Weights of a small transformer language model.
Size: 15 layers, width 384, 6 heads of 64, MLP 512 SwiGLU, vocabulary 8192, 21.7M parameters.
Architecture: RMSNorm before each block, learned and rotary positions.
Training: 597M tokens, 4558 steps.
Each number is 500 + 40 x the weight over its row's rms, rounded and kept within 0 to 999. Layers, rows and columns count from 0. Numbers have three digits each. The size before them is the row's rms in percent of the matrix's.

# layer 8 MLP down (transposed), 512x384, rms 0.127, rows 395-431, columns 256-383
096:471452459539549504425536492493539489543555506591463497534504540450465537494498529516519533439506486452499534525512544500487475471495471508568530459568451551540575525510461502451555463460446498520516515532405479466527516475543545535500509403480468521525518427555446557485557429515557522485454423517487537612519494446543484510543533499471537532480533489449510422471528468503473539578598
101:491425545432449557571443502540469413520562424528461444495538469483464494473540458531474440528531540559510544495482530508487498460483534543497484537515527569536503578462435494528442589465420553528489466437462459543441550480464591576499488490468417478514465432475482500492487500483537493485486484437617519456506523446494489483552508462541417513463452502521492509524462471429505495538554
095:529486481487494461531570508536458483465498579442560526523488472533506514455467451508524476472547475466462432401484453519512471494521533498471462456460557505511491511475481436546539525541530519435459605500523534455451424474473488603472495462513556527554484453530475557528538557504495543453528439506505488487467525507457511503531548505534537464519597549555539479466420504534479465488520
081:466536480526475498433482466536489465525512447463496447473569471444457489497496547428533473497501585474611445528517523545421502474520520516467549457509514551507461518589449556496474460492496469518503517561387453464517394509478487493494510466520563438516528484511442483423568505524450556444544467461561522504494437524565447520554500520500500521476483522545508498523491484472442533499513
100:534531564550550480557517424541512480475458500513508524480523489490407447469527496471501463508429489540564440438450479451547600496522466551485454477566507538496512478568555459499487544533531518512508512515474480481467470493504532550545515528486486525469491525556520515516593430504480545469447449483498479513480507561517522534507488482498523492450543485490513512562483536489522546517482
102:504458462394465498483515541485424564467477481509452461499541513462465515453515470502475547546526466527522521523504456574477474525555502511500525529539540561488557513506534445465565557521453477503464371530494444524499512546477471513506472450465526528568431460533566467547495469470483524574540488463514506509451587546416470513503561456509519466491423514518454537422444508519442488446552
105:474524468472536452447500464488474513530443498569463504509481476497426488542571515510501423619575468515596590499492534488433467450532537444673522479535508551561559421463558545452472450533492540538547502537581470492492470547560502512575454438498527518496484554568505447476477532504491513546484517520534466546537434477539524491473490513437598477560473536515448475475549528486467460464527
113:435487491527466526488586441488505519491465531530477451533522494560460469505524495504512414483481526464477526548454504409550480546526486474502473471490513466495513520506512445494437513524480443536526483471510481542508512497450526499505506535508415500492492498486501446467453466410523454474449476463603505528441531485487509548490475479449513481530504499501507442487484563470501541491449
104:450482498464462495439532493482537528402465529528502524468506590452463482548433529479533463492509530522446473436461533533551493486468468501442566506503562590544510512436459529499492472505495448525509472541576502498517497477552572512552481481457566544510565485518570452461500457451584527488503531550481498501523549514458499557526512501467513505518491516507450487538509506504520550486491
089:483507440471542535530545532533548472453494508513516513470495486508440543527474456528468463471443518498538436570481404473496475487440499513536502494457521490514518482480490513512530456488509515492491511476355471530549539495586545501412489470540520509528471470567583503510481497510516446536538507519522479499442573492423531494452523548455453505497483439544531473515525563498528569462506
098:448507521501451575532524475455521522544460501501474574471547514481441520479457490518541501553427475463469479459549475473447542468448451544505477494549528505505504504483489394521625490453474518511539541444539453581511479562510464487510524526481489516490495452581461543519568489519496497514523553523448504543484503576540572492508480470449464504495519483595504532509535463470495457468469
089:475458585520509457453525524520559495494537517498469549500457569500488531538447495544476490553568405476421595535485578573535546479516524546552527521508491417502465504475529596537353494521451506485420566495476509482508517501534432454547557476467490496553574423499442553499445539512642449460493548451499496471458426555520590498535510519545533469484502465525508522536461526508473544514478
106:530528490512531543501563474396529507492579407514539496492529485473522483574545561484579490555509434542465531494542542462514513500531457493513488528482475493437526478501460507441447466556507466536451530566518395500476506472533414466462457411551425517443536493540518503504531449467477529528554577502537516511511578480529497487464439500484488496416616507459512579493518489444545532488463
079:487551505503437523487526485511476495584517480487528469491533431593423563498506518454558510526486545486496427458507506513484505489513461537521506515483502489560490505434528466436430512532464548520413533534606467533508452437467499459526475442560467523495428489541470514497476528466490482538511497419545493500526467489490509503575487493459513477469518579470486486521538458467472458454542
079:494517517538510461462542477492474446454496471552491421506535447465531545511572479479422498507550479447459490502492514486464441479527477549514470540510463475500569443531521525446475485467517482472468454460457461489531518571564420483483514521475504514450563536496486450554508469487523569500440404521468447512473491464526466486523482529520576462562500459535454519455480547477511536513490
098:466499512497564526417516495499506430410554428478486517546377530536490519486450499499446475408421512468529448478483569505477505428526499519482500466462569442447501570476613491531525543487546496483498613496462478468583475457544461530601546502484522572510459568508532422501445444581522468470504473519431441559567447504487502485460533548536541466515501467491517481505532512564572573498503
103:483485540513500476591545501418539536480506474523468497563469513481544534518536495573518547524475461503462540530482552539533495504452524574496520468518545512502535553432499524561477548513545535446472519546532479479483527510514506561551441485482476492486483553509472459497490555468497537458522482554455513497542498558522552474542475499481478457483572489534522511527519525505437438457484
116:527514468466503515424523520548546462389523488500465500517492520533521465447522482509523438507555489543512500540526518538527557457471572480515520497505538485525532571468531526467520532521494517578497455599520503413539456538522506489524479473542522499448485448483498442518492477489515566518504516440506530518491524477482536568516535464534502563422498494507486456498453468539509574535493
109:517425615441443530456491504514507500506556556486448507503552610537509541478538481486501475508492465465451489455476507453498497549497487497421543531573514475463479484457477508473525443512517467446481560405509499460442506535485483521517478530487481528518511455477505580584500578462479397508458511518472505517468537534570548510586439466488467488456547491548502477542517578496443473510561
108:458524511519428523476486507478531508455424458549521514563494552527455514443498548488503503544519468559504522503506509498583481485573507530510483456474556496469502510469497500532458475501540479499529487495457557456483562505412497495579529515527558533531473588500458515488449507487525466534502524540506547534537477514580466436468442507503592570513544516520477536494536551528475391495488
099:500520521470547550470467453445488456547505507526402556523489537544486586471578468512499462433564525463494428487444557495465561486489469511576526559445526477499500471578471480482496495477475468472502468572498572516514530469427500486546461434514448522510579496455508476519505471470549517555470513565485541509427516474517458481473565449511545521493466580519507510495478510460485521454562
103:506492514491506572467471543499518530504516491442507520507539482520474448553482522530384537489589478403550515475549548447561474513495474512495523502516526472483483538589508418485534553477519467499532573490476559527529513476450528536556536512476497494527588524528561503540463456492497526525566490540483515492444477478440555442481452536533614552501611498446475457552521478498541556507503
101:486529517522430521540480457500518488534409489526567571497509560513520504520541502491526441545504439549540505531466554557420515542465538497511467469467594491480516481507508536485499462488484502460558557535491551519549470449472583536520458526490470538415483454487458493510519524536458552539473451404473500557450541502394468593440482537506490451467566482517471534488460473536543474472541
096:446452536538499520510427549533484392471544508445514508574497496540511477457522453454480509489535486461463512513435537475478491530506457478518492538517522564480491483458385609450490493494482495456477499529606486518453487456474604609495533540535485436473525557471497564562510473459569529438457488446503497501443529452497536419555445510474483493549413512461526512528469495534510529519510
099:531522518482523485489523537522446483533556465512542430547492506500521488449484522573476456511572471480567505564528502483551480542484529498488457467537509513521440451496480465512505461496439462513470496514444492560514531493496543465549586499512536475536527433559482519444522542451434425629505507546463485487484465514503443538562424463528475547484584518484528517488454489499494480597468
107:585502501470504395567551485540485526435490467539507456486462556452538476479502473508488543523527446518420536462551491518559481453493477428472462550500471443510475546485445507480495482524543595511518474555548532488527460486494489460457507489505550506466475455455502524528536534430536444463503441489570478545429493470501499496506511521493455489545590441504463468415480521480498478528541
105:474451529458486508472413429541472509513479516495547557534470556487516517493490486537503455537460542487535474532453516517433618471506574508428538506524452502517439558519468490494565521496586495447514575466461486513473442481538474540552501495486530440516459584548460556546537488486482490463474487517509536519471627401486510483503497495466446516473442477501478521489440533461443471512565
105:501508461449461465568470542459476515494421430489465463500572495538528480490460471524451494508475410463494517519457542479526491476455562511414497474454481537468461409504586563479583493432496448462514486411495547470521451438547504527450562519445415588497533574492479532533496498548492521551516506458494477551518543496493402487461517509488524400507527525553581542529414504530551493560412
099:577477524452450549497495509483502473443453492452423494513457543454571444503463556494470551393515429578478477441518524452461506495545506546504543469556510531468549478538505526494500449564512398516478455477466511523486424517471462479511495510505499520503506488488477469464482522465509458548537498501465516566543549461588537507582554456536477534525456473518533492502536480522458588469528
071:511556474497499556458498513510436475456562531530498531486491504568508462517464562484530502468448498539566434524481504540515515488506507534555497475458440497540536519473533521507481461500473492487391498543530493506477440502456553502501551483537504463477456520530506574408539529561444492600519540434483598528461490498491553552512482510478574515551472548525524512521492471520512550513566
107:510530501461529559485437543530545559490543482579525502466548475423467468474496563468464489502497502493519549539495513578539476512513490509551481493464516502526505503485450494477529460521560487515486555471442502576464470523528578547478563444525541514537526549538496512495493510554441500500498547455510540577522492548518495545588594503483522494508464482441452469466515516474449461567456
099:511498471497534591521510487488537506576479559554515505506459482516454449544537518483438551533550481561565512492513515586488481556561523522515565477563486515501485511555469467520537457444518410513523460571448592487481486476400556455577475488437500454454453520483531558434454496435503525488529543506558468486527517586551488541486463493472520429511422544526490471463494459452523476563400
101:491515465524530481554463480563473472510465614528513468453520480503499450550449499498519525503536386510472557453498503487479461480467507446490522516478478471502550508498463444525463499468526492560516461508497517512444499461607454477533472533503522484456463529486545552480499386439533477482486565451550569530500598515544497435466436488423484558540494500483528462551606418429596514509522
097:484479574395521580539503539428466502481477559438531476517614548508532500528514457515477435512531539457448540507555460491515486486425523469450518493413563521499518517480444549496403512498493475494522540509447533510496483492545507534520507508451513503466536527512508545461464555531476526491565530462430497480591567439483469507486549482454499561510523455459437502538576509510502465535520
085:504525512509518462465543439540456478512492558510485472454455504488543503525544528455483464471562526500454491484489485549477542593446524528583445463446459507488452495471557455457584436552459508492473493547521575503486504504533495529519497499518500539476470513518446482483444488511477521468477525552573496529451504506510453473555524528534536442514463604593534499501400486481506508512512
089:501488467429499507523520530516595497533450512463508512545442529486480460567558457500475420598391526480577549477532555498506531491431442475464526462530518495523507534540463460456456458547536520480523442499431401490452592477494505461538480564506561499506538525496485550509483518483557515546513492532525529498452495514537523432478532529492468545505519499536436542435498437524465572461479
097:514558465481484447488535544524482427489493500462502565540499521414460523542507489501463566426508433424440455466531476510467527496580459501498487464462473521526518553541530523546507421450474447461501477406476447504565486462475521413479486486465480469579477542527521465476506511548497450549488489589580551514465521552496574520592522501424474467470469483468506558503522461488541488489547
# layer 8 MLP gate, 512x384, rms 0.124, rows 396-431, columns 256-383
097:475498538481517453516536449535456492563428491514507414438439481499490534501452461505468532536536472500472540437472449521445498502507517485514524400455510479505496488477477515528456483439514500515577488545490508472483512473547520555550548504506506465500549491480447578556476477539509461471569530534478558550449432512482443462463492472501448455500476485537504528383511456450510464516524
097:458526463471494557439441530510458555556519424497486537458490552533538535555494510577536515481446493482485519553471554456499561528496445461534493505440459492504471460499459519514538466504460455442491487470419455441465478521519536427453443490507538473470531484506550453480537473531523520506438504521564464548569472477423495532570571487493463527470444501437524555540531394523527544459459
098:487492554478493525539533431518493433550502532508461490517573521499453512514544512571502464467544505516553469550574463571461535546558577476482504438441536521519587456463477549493497376540466433472511477522466535526481452476508503549516492455540623512523552505565561501455471478560522459618455554487524527503534561490504528535476476538477567531451484471534471439536455425455515452574461
107:471502563493489482483557475515516512455608469495556500516477464530541459497507485476521496491487545404484432502468428526539538449491483463498505451398493477471478456470517437459502423460526556506397534520467457505456509517506502517489461474467523544471565520517484516545544537456521556480552499527482603485477546509448458500405483493473458524563539527539536496492607451560519477476555
103:537523482511549472437488517522544530498536513527524513475448518527429534454549533551489501488456545536476539437499538531509443532552519493534509618527536500414438484515516450473496498538471485438444494537511487519497594541546490480493423582464491469498472503473519453548489488479525542496589494565516476490536557518437464498527483538531442560529530481474528525433464535521422505502477
110:451541462530478516485501434505495460566490488440533497527443508456498519486465474456536568443503531493433498502511549483538499455494506479384410500502451459520512575543466526533506505484482543432533467468528527501499485468518554474422517465531532493460493550509513470526516454456481527482479474449435468482541520558484455488545519571471456509459467456518518518438469546552539495440512
119:481498468526460507419510506482413478481499604466464537497526477616476498516504559519459478505470529508576473532441509495516495471464463459460538459466512470571437524538480488528538519516502468537491488502527435482486513512597520529538567509436492504454552526478511481443528436473474436535527501443515451497492529510456521435577542480508462522536532433531516534522426518475506460555526
104:533578473549509552509479444504539527498502460518422536468441505544492541559461474502535456518519522557459564423468542526461461437542506492544423424374482586569531477513555530505501447542524482521502552492480479510484497541486502443442522501485451517516485555540540530539502502520392493433507467494540436543517480540477464506486502543536528476500491524534474581567491460486532529454451
088:476595534526518493577502516465536457543484495429498515492539515473679542443543495492586446443545515579516479488526496535556494513571472469447475479500533501430493476541539468522469519530491562509502509558533453485559511563523506513538458507451497508462471487497535530462478478543476541423461476486449533391468437443560439548587476501499532512542489511514501485488474532410448456431482
103:492471552491517537486507465487493576444577489555455503518531470567454469482484555575518479480457556499528553510480539450429559468513508525544564470507487525542521558518522477485488509480522497491474529529568417499532462527531508489469509495488456491543448510602547499472456419499528492496461478455417414430550412447438584530430565522521508437507506420563529529447416488476573514497534
095:504476462478453530528471547514549503481535504507499520469422551414526510506556448399497444502489537503483488513506501424440421519536504457539531504494488534497552488544525509506576456538452504487468549512444510491420452453472464482500493510533487485531473445529510438497531565521475552530457480464504462479525465491527435517487539526511477487570500474467495592441541567489569525424537
109:526503468492545527450429448459480485437533515531560478480528512488533526485467476502477463571465494469486496596467437526447571450438483510542571519544521581446437553512534486440480510437558440484510500466449526483472528529446481450494542508430521444567460360442529543482441507532466468573472534554527453583496517521494489506490479555463510520490618514493523525466508521507495536475495
083:479463487469502490575473529571498553502489504399546490443519481500442544506524516505550522502576548449450513520549540510508486561512507447510496546455525524526424481520548467435457471423553612529482494490549495432482526466491493525509458543598476481531524489524528479432486461437492506537547525447448569477522466549471517458557491479419502472501510505475435453495553483483528468519489
080:437456552475491448491530537483543524486549509492496487498441523480501458450513502509485472392474541468462474433490548539529506486487433503420403478518550436607559502463501607491494411439460520497509487523524458550447435515498502498496530483545432489442574455486536488494497498441531577504515506461517530484470533483485531439488503508594549482442498473438444542509484469519541411557477
096:432523549489487420528479550522531430541505507537551473496406476455521477546532501514505548498470480558424522533495499526556519499524454518523477557529480521486450433504426516509603479487522476494502462465462469424468541510482504529446503506517540469536508433426512593510412476450467510475548455543461498508501557504535584500502498534503535443475498469445498446448563513480462478449576
102:527566472489429427542542508465576497446521460437439527491543522519478474384516495440526428469471500465452481459511479481482525560511506477479513402532547473429564532451532470456479556507535407468498587510452524525424469530536575492514510537526435499507481458445473442491517544535483508469469486470520571478440517501501530507497469443522439507547437519474501426432483562473463480581424
109:452516490491538522499504516464494526471461486529533488492532455425555534567503552587511491472452539380492534533474452522504516513587446466532452434500458474445407480456482505465561558445521464505527459505470517499447517444504549485494505515502469507502495475451511508506437513482546483431498523463458449501456490517530500453531522563549495400504527507487495550568473558475482454444525
105:582459496425612427457496529493522555545587531425425465495466518422554497471504549446459507471493492541458476504563504529502464538536501515550491526488500508454436477536568470542500508488480480463504583502553500523511483531509501526525501496454445569502461525531557496459524494472596467493549468506464452538443554486521485478523416461526432426456476434475491550493460495435530457541526
103:507421516535453565421427499475589517431446512522499454443437553536510476546481467549435468530525444519450507481486471483543519446427529562550451558460505572524508495514478559521499493520574482551519472567475527559512504504540455520500464518542465505447528512519516470515555480464455473462510558576533516525529513583519526455436497520470521435471536505547481509554588546526466496489597
094:444487507456556442470433494519462514461468512518515486500419484506484473522517447497534469546495424475536499577471500494479505487545553497531530453479534504524480511513536484415531441471525513432488542507481416569473475545536480514465505524471476587501532436479455464585469482446488506517461533622436484517468491522489480512484562452529484461588509493532528496535479457463453591526460
097:543440454454472493534483492426533548483469555510449472505525477530577452426530463547490511523499453500498502498497478492478479472493420526465472466474476505560504545438526532498454483454438509491438494530514433465471508493462546560517501519502490505460530492525518460464516550492514461488458463484507524481560508502490453483509448514509479444477563461520563419442553487520438452539537
098:506519534472524465452525571503528519495498515481449459538468485577536455478578416506519481500551572499448575425493522506478502488449520544561594449477406514514500528520517494452538550485488482505624561533468577486522509534465498510477477456513490526501481557535489452516501505443506459436504488516561496490517465581454556427479472477494580512457497421518508422503513476503414465450489
099:510550479495485502534514463518492468538507472475492447478509376516541457433511505469491520488532459499515424493492531498531486531511477459526456464529459495538445497630540454489475511535528546552466496492496493470514532491552559485559559551507535472484511522459479509436500471492478491559497454477517437446484480484431489491518465476496491453492472506452551492454466488442535461543478
091:448482507448482560507458455506547511512514492480564498413566511485542516436441499519434497536476470497435536545478470561430487518538542493472564485548511477516480491462541498407497460536435539497484484502507452485553491453418497497534445524483547475469482412546499465559534544524466528523512478563518509524487500536489460539528486591464453542492449519469523435458517493479508510470520
112:498534498454554481461521445455482541556473553523553509528572535495535516479574477455483534539476511486494552490597481533518549469517469472451423531468361472480485503540495482506495500467473610566525549549489539488526475560502471512491456516572536516504468483511507588532561534465503538520553507524511501505500518551491472516535557463495483469567523471518523459484584524506496504537518
099:496569498578473528490449504570529566521503533546523549514483459498501441532440512473547510508454471566472502503465554466493555458466517424521567453472396524432492542511473458436508537565491472468534502492504552447562459481629499431463436542547527549446447489520505490508478521487476486432525530478498485495488500510507537434589529497470526448487580404553535530552443527448474575492528
103:514481502525554456573493457516469532441473525516444576468449474456414561441559508560456450511510545539491503506473510612497535506525489492525556465555576474545523535499517515526461518479456531583480497526436466536494555470528509544515524566524443462445451516482580492498525487445518474435510485507445530531499452474497537459509485462538467552493456497591518460470476507517457431392560
099:564481417503518490474447508532487468500539464493509453524511466558555501523461507445536535512458508547519488460444513529544468545461449495489480475411476494494494538495446559550583546495522459503531546438487490484487547518508475440606498570547539489512495512471493479515514444452499508485515456532542537478533529485488466465487499469447372494568520509434618534530468564541469517562494
077:437587575525508466501449536553431515452497562475500530510467535548553440503521533508489491531529457516453469538527451446516487460452547466509491461482502489477417448511476486411464449440549424519535474492407497472484508538516532462518513573500492450479508546458515521546509517505496503497542457500535541557514503475503502488457470545597500479543453477542433550469570509518494453444468
105:475464488502453483548492436455518488508520573508458453545476491467538520431476522484500491477501485550543510478467501466522477520454534449537491484442526479505505489499485567456497519469532501486520553448503512459497525558453439505475481472501497460529463551494540465439556546566523492493628463511468578522495449487480568462472504510512417479553486444411532476500582587459434460483421
106:489483465578470473503530486497575472517536560430533460503505480452512433418511431562436490467541455504483479494446497503450512517578421501526539447518504455485511507505502492588532461482530509543519446432513478529533510440508476513498476468506477432518449487438567553543504458479565527484435482548498460436455526456449474492516466552543482520492472580524495474459536496471438498508493
101:474504464507531539548488542449544530528484491560550472491466484411500520442499524502485489529531503542486605519588501508483530494540512493445537512467574518506477462465526502538477456502518580580540507539468521480567485406527565491454517459454508546507527539519450465484508514400553493443517512505425485511535596521438424393552503441495495548501450493494513510466522498460432524443549
102:538540457583402515491460546526489556565450558457489485550490524509517458505487509537533526527478448513498507563482515522529446539543485518449460491507516515446484490537513492539433460565578478553480469365494493472453481454510432527532541489529444478478501519525552525417485473560506610449478517483526468499536482464523553491542446509568441515444456534502539521515541495498496487471512
089:504469523525543515534548508525498462482483556476458478532511418490508525481548419520557516511482519472453542524557496496533530515493482466574449485499438467430458489490477485555483502457536561448505451519566574438480485407481535512481454547474461474537469527530494501549469411559479520544462561541545519491444503517514488529474432458506467483532456534532481524508483535491578512496510
086:497403550519479472514547558522531510518431474551484541602472514554519509520505541472493482454552451467479502442506542549449475486507508440457437495516501468555442462411560466524458520516557470493538538491421465514523458499517445520493461476454511479478511508572473575438508513528557538504612554467552458507453484511421558464540514429549493491477473516570511520492461454480498509504533
097:452437457459510502525534489527547504517500513486509532553490500540544492464482529511529468533501563477524519525512471352535508542456511487530463496493549489524505525560447464458481514432524502525492476524564489458455496528509540458503532559557532503541534481483530433575489502533480402449480506550477500482494457533484489505484408543513460560475538489544524516500505612495550465510494
# layer 8 MLP up, 512x384, rms 0.133, rows 396-431, columns 256-383
102:511436494593529600419506581498521499559520488484515508496558477453470540543478562431554506498488533523516466471425516390588550497548573526543590485497469540443420511439601515592503530525464511498535430536549493539591505524471444532501457533418467529506564497466546421496433523512456502487467480448546429548510502510515476504483491551453456564448510476474493492526485478560496448549467
098:448568506463597480534445508505484479511605487465508474539481587463545500531532528530442483502475515478529582565495489438432556497401451486517496578485459483483549488421508530561478490435497518499496425466480435438486479553516546498413511553522488444449536559484536490496417485484512463509491527500592456538559496488543555457467487495544507557480412403476479503456512468477445493498487
096:501575483483460595494495481460495452551474594551508534509495424563534487473500546496492411456520511521563497535515456512555553512488519473521492486535522488503495513507544453494462471481491529520547480471430515490559458427591572531449539494473504563510487500510527535434493565461531465512503512488497605450561493540420561496504463521471442452470468529402468455510477421483498553528478
100:470467596437518558526465491485464562431517455538490509511490539510468487517534469533532502455529537562432539542526429508477514458509538528430475537482527543511524494476458601561485487470500498511503573494473561425420529487472504474560538489443533524503511541438452503443534486452478466539435506509516512483506540494507494489550554513505508486500530560452429459547446458503430493536529
097:486567522521505507555534430487418525534537547566495525489538494424490391493507514473583523563511484494435532532530548456469499585455476500538507454504441442492510496582582498538465479485504629467478461489533444503516476487458489532472383533476538502523501507502420488477514461537576491439479482516491495496536528504533409491592526529515516471496471473490489596587465532582465436539582
103:539539533481581451481547412509441457541499549491536506503492432484520481562528515500478490478507510456492534561445463436545492491511509457435528505559496496524485490466536539478475471505412543471528453567557488557553491479506462481507444489480558440468519427517536462503483535526486522519531537499510500451533417442500586543526492454480589470535450587433521501476516500487510469527401
122:509492540564482565460467516568452456462498521505439509534517520457441456575509533547497477471499447463484519573453485477517543537518478422444522485507509473478442517501512488511436547515516578524501517444500467514534509490456478483522524475459497420482506458452568521469519494499524493497471508527540493492449460507507539459532538591483462512566509470534519459518472524492498506503479
111:464447471518545473466498495480518515496473414520530493571440562465482511514445460504457514526477555450516384485473460454561558430455521525475492590554520610567503423476557478535517491460460469523505513570497495510548490519555434475568483482510536418588542481520470475466508529467519505455484535426475489529483450536472459525476582461454596443481493588437535504544533502497507550526502
084:476543540524506512530502446549532533459481512454435491459502527509555571469482515419525466439571494531531496521537497446546539499546434475462564437470522486483463498468520475507500529534506549506433525500552479487471485616478484591517535557498475441481450434527422417490522544532523496520509578508441530432500518457521432517489492535446489457493427463509519521454482568457528514482540
101:592485483534479553471507478457470521534522491427489507482462475474538538447445474542544578568540467479526490522516458531512401572485510531529592564519439527511504512549622523584528488522457495520477499545525575510453444564542503478561510496445505445522531519501466445448563490497518569585480511512457484514404531553569526496433526509447517496422546456487512544546503482539528518388525
086:461520582490500476452569467495492541475462489465521389482627555517496471588565516640479474525510367486474528465532562483569523463506509457491474513508549484502469501467510501449549589526573450467515502497467448458575485511503529566517509480475478521488512555528462484550464467459499483460445513512545517502521520508471570462511436492531510491468473509494525511519500479590500481509475
105:533537444543475452555480495517515548465493452506445469513540487450499523544487532469547475487438510474496461482446493485569529461512493500484448491522488530481478431623459449519579436551463510525512542482558450515500470500550535507452552536546465481504573548501463407528519520513492496470494488453533511513528487506542499479512632502509498432520371536533454518541507516446509458519488
089:499494519555486471519466524481540520517485438517488498473492515498508605452505520506461463527520557438463519512553531500432481523515464518422495496416581490485533485502479498478483539375513518576467437489521510446490482501532461511530485535433491537567534525431513527453530493494582486489481482522500501464413519489420560462606493487462544515470524571471470460509512527457569455437576
077:553453494484539561508530527471451511560497456485494518508566505490512487537446593497546478532535514535471494554473384540488503516494590423528559454523494458518529471526527546513547563514504430498507529417597579482526468509521535473507473531500532475416473518448475467399429515462485444552579506493441515469544507590588509537548512476536564456562493490527498474472510458499521516508441
102:507486536459511627482493470520463423430515568560450485516480522559455534526442447579459531522434522462495463589484578534483526493455547573538553464545439511531539488515521475546470499461500529387559535516458486495477454477496556541540508449527533470481407502570414468492445463512536488535458492535486458513514544498478479506525543476507496509540558502544549534551424424541499493554489
101:450518474617534530480459524563479546515438424521469512526467465500472530485529487538467461512456448461545482482413473457514549533509531482538592476466579507491538549492469509480470482498467433500468491458457525535530502471484506491538490550445431546402491519501458505518500522594457481484530491469497497521495506531454544519467513523503565503487489473489475522475573530524537461483416
110:480481430520482500459479446508497458491633458514519498463442539516514555449571486450543529511560543520491477515570475447517481516476543516485553463456523596474526487509469502464452464428482487481478447513439480543518547554526564506513503468493489489515452462511552497516474508561509487523468526523513470536548463494508524430449547489457546476473484475490483474516540444507502552509462
105:451436586562510509460571568513503572477568501447524519533516515419508483473549427509529538586532468546494538479432539493517466552494511494408476501506501557512500476503480387568527518561567463505519565511539488527486555481399478511490505513483486537499498559535560571507475487475517482475472487456516541559469537478557469468485473494532450493495536504458437510544447508513519461533544
105:545643495537413487474537517532518492523477545518531465469471529445505512481575487433546502547537504472462543402495463544490523533459460502467484485570531476492567449502489566581502576475531509585554372467487483468511523498525440513527528519451544475504483478489548591591512486448459518581561497606536460521516489439518512538517513554463551458496506538447588505471517415549538445553543
096:516532520475426437488455476478498545476481425468461613437384454545470515462451537517516453535447527489559481560485525548520499439542575491597560461514480448515527541493489492453449415503469512527513511491481510539513505504525469508506496499476508587542456485467482506477477484447505585510503522433485544513419519509551461446475490475519528500562516544551527538495496465495431463560470
101:570548526426513490547495492448480504464504466429499530565521493378499497499405508469422464544477511394553518445496506515479501522459555453518452513531524503521424446531485535613501538579490514506458482570513462440512497479484442491546453471519447467444461453501519449473503489489525561554580543483461465487627547507526467460529514479571596596510497508547480530541491467487500481477502
101:573455595517471490468501547489538530501456500503577552435510570518460495500513540492486557532521485498491509540395508543535501478544437511446480586492531554564490541501470564493542505470532555417535487554520502515481563507500522503529535421564548557436492520593517550475574529508510429507570495463544504492480543445439458504468504477391531432544480449526476471493587533529441485504508
102:488459516511547456540452443564424530509497540521479548430491567484550500481492461490493404514499569534490499491559413534477484457503538499544563458486479554509495561486544470462529468523464490448586449569419556529467440501509423583513494478497528534502532457510422549472416513502426562523570520578498517510485565490528468526477524452524469474478522478518460517537438509533485485417451
092:469565527454475507478490567494482484507454517458481500418543478458511464473514468489543479508445489487460523445512530537410548472497502529502436565498499461461473541521511534446469503473566509534483511533445507526453559509550514561576467462519493472529460525463445461511510518512494551369509530555545478417479515564554510481499496485501476543478508459449478430532475511409512502499451
108:468530459507521492461504525444495500541500486484462452504451430527563472554500523473529506474523461519533462487431524465489499441470455388510543522536580488524504440468420466473436416514591475460527479504533524523475477483402542556551515455457492535488543538492536581567535476462546540548531476563510449508518536557573522480545503538484411482444593458472415438516520541536532490495439
106:530480487494467518464517512498491556456513500562486514495565516459514504414548497550503507486525553502512491499497451548472455517556523474482511518515529511555543521470494467509473511537495526538474463614517474499488459547482474514499469431529505530519479470468565452489545524499512522522557529502452419459432501494521497536415434442441515531528454449502493466493461458528422513393581
107:557514537404436503455529437439518522508473489445521455481590564521485455524447477493524546496531429474529523526468432421483511540477451440464435528472508490491502507465499472491493536509569478489517476496528513466524480514539474478562488453488558515497523510540523543449489546533486512509532485475533473539474578545481532496440458512461456432472513480485458513514479513493526503481452
096:391522470488520451513491427483478572496483548507488519450415509447448478451541503485511549460499464508492533507488491422548465437500472542507522482433470427492492466490455530456503514483518532518491490536462452490470540483567531536465475498510535485482514423537469532487519488521474448469480495493537509548512485548535512507454512548428568488505441548490458555500516469531523569467598
081:501565458468470495523454440509539481432461475551473535513534482500589499536548526481403454541572482458547507490505517511558499517478465562476527425510449543441467422519419515507490446506511427424552534527461469514533427504521505547495549564514487436488499498489459437508497487427542521465531461463474535444532589529489528509459481471531545584543533484538500489493515456494488493472485
106:506527537502435437481580524523495547535473477521518509470506582491522527482457466524453530510538490490546469492467378554522525568467539531501551473564491505562467570555460509499473479398514475496576478480453536535502498504471481452454488533494465512439528511457572532503515438567506534496604416486540603473514510477473523454546517503435511473456448452432497583502490459465481453425538
109:516442487582459480546518546506516530484496520497538513502493529453465498471497440594439506448480450519519511520483522559438440545492394534503562492472551465509485461488542496539503536520543492532505495434492464572474489546533536529437509415561500469466504587492563541534496496522503511453463444440414441524499476507465531502476492502545532528474475533517504450501457503464531527517480
099:463489536479474569453441581478473531551519494466510516470451529539492480522451454478521606487483480491517459471549549464562514504548484531474518516507471475544466486455425502624485511505510487508524534430560534525457458524549499541508559508512410421520542450536571499545570475466493550515461530486433483521494440507469563496448549530511514500472513628577496527484503542521533478458436
098:403518487505513514547494605452444448487474547511521459506547556507537430535576524476525470560452485569550562474475478515526484522529528565500568521499531478440508574533492466568505466499473499536524562447507511454565453524509513522485521507459526532439462480488500502454534544508474527488512572496492534519618536451488486540545510504536499541478467411475473496520491475449528536596456
090:511482453455521550530496501566530516506449565462534489450415497509434398485546508480478475462437548505463527447485470497435560420464451550503491441508509517538493499462498482509458529517504539438408496473529474411424469532486532510392443510579485482467484514480540440512459427517525504403521559463484474468483516527565485501482479489508522530486527530486410475523476520468593488590446
083:533502502497499521488509489487509489501527516572453475487464430475542527460434552540527513437575539587529463552475441496465518491528508480489521510531492485462507496565503512491542476456469496500479518467511535582527500478480485546532488547481450540425470512442558437512492518470475401508499430539448511518523531494534458550513508520521531462485495494509436530545423471495502430501491
101:571506525541475547511546546463504527502467478475483464464532520468468489479541498508508491539483507595522574459511554577510518464496537550476485438504574548481467475456570438524505465502479471499566468454498545496542510536454501491506515398500507526485478527491478528412502478445529564510543498481551488477518514469518492497551524496534497453498454519500432471574479489438474584509542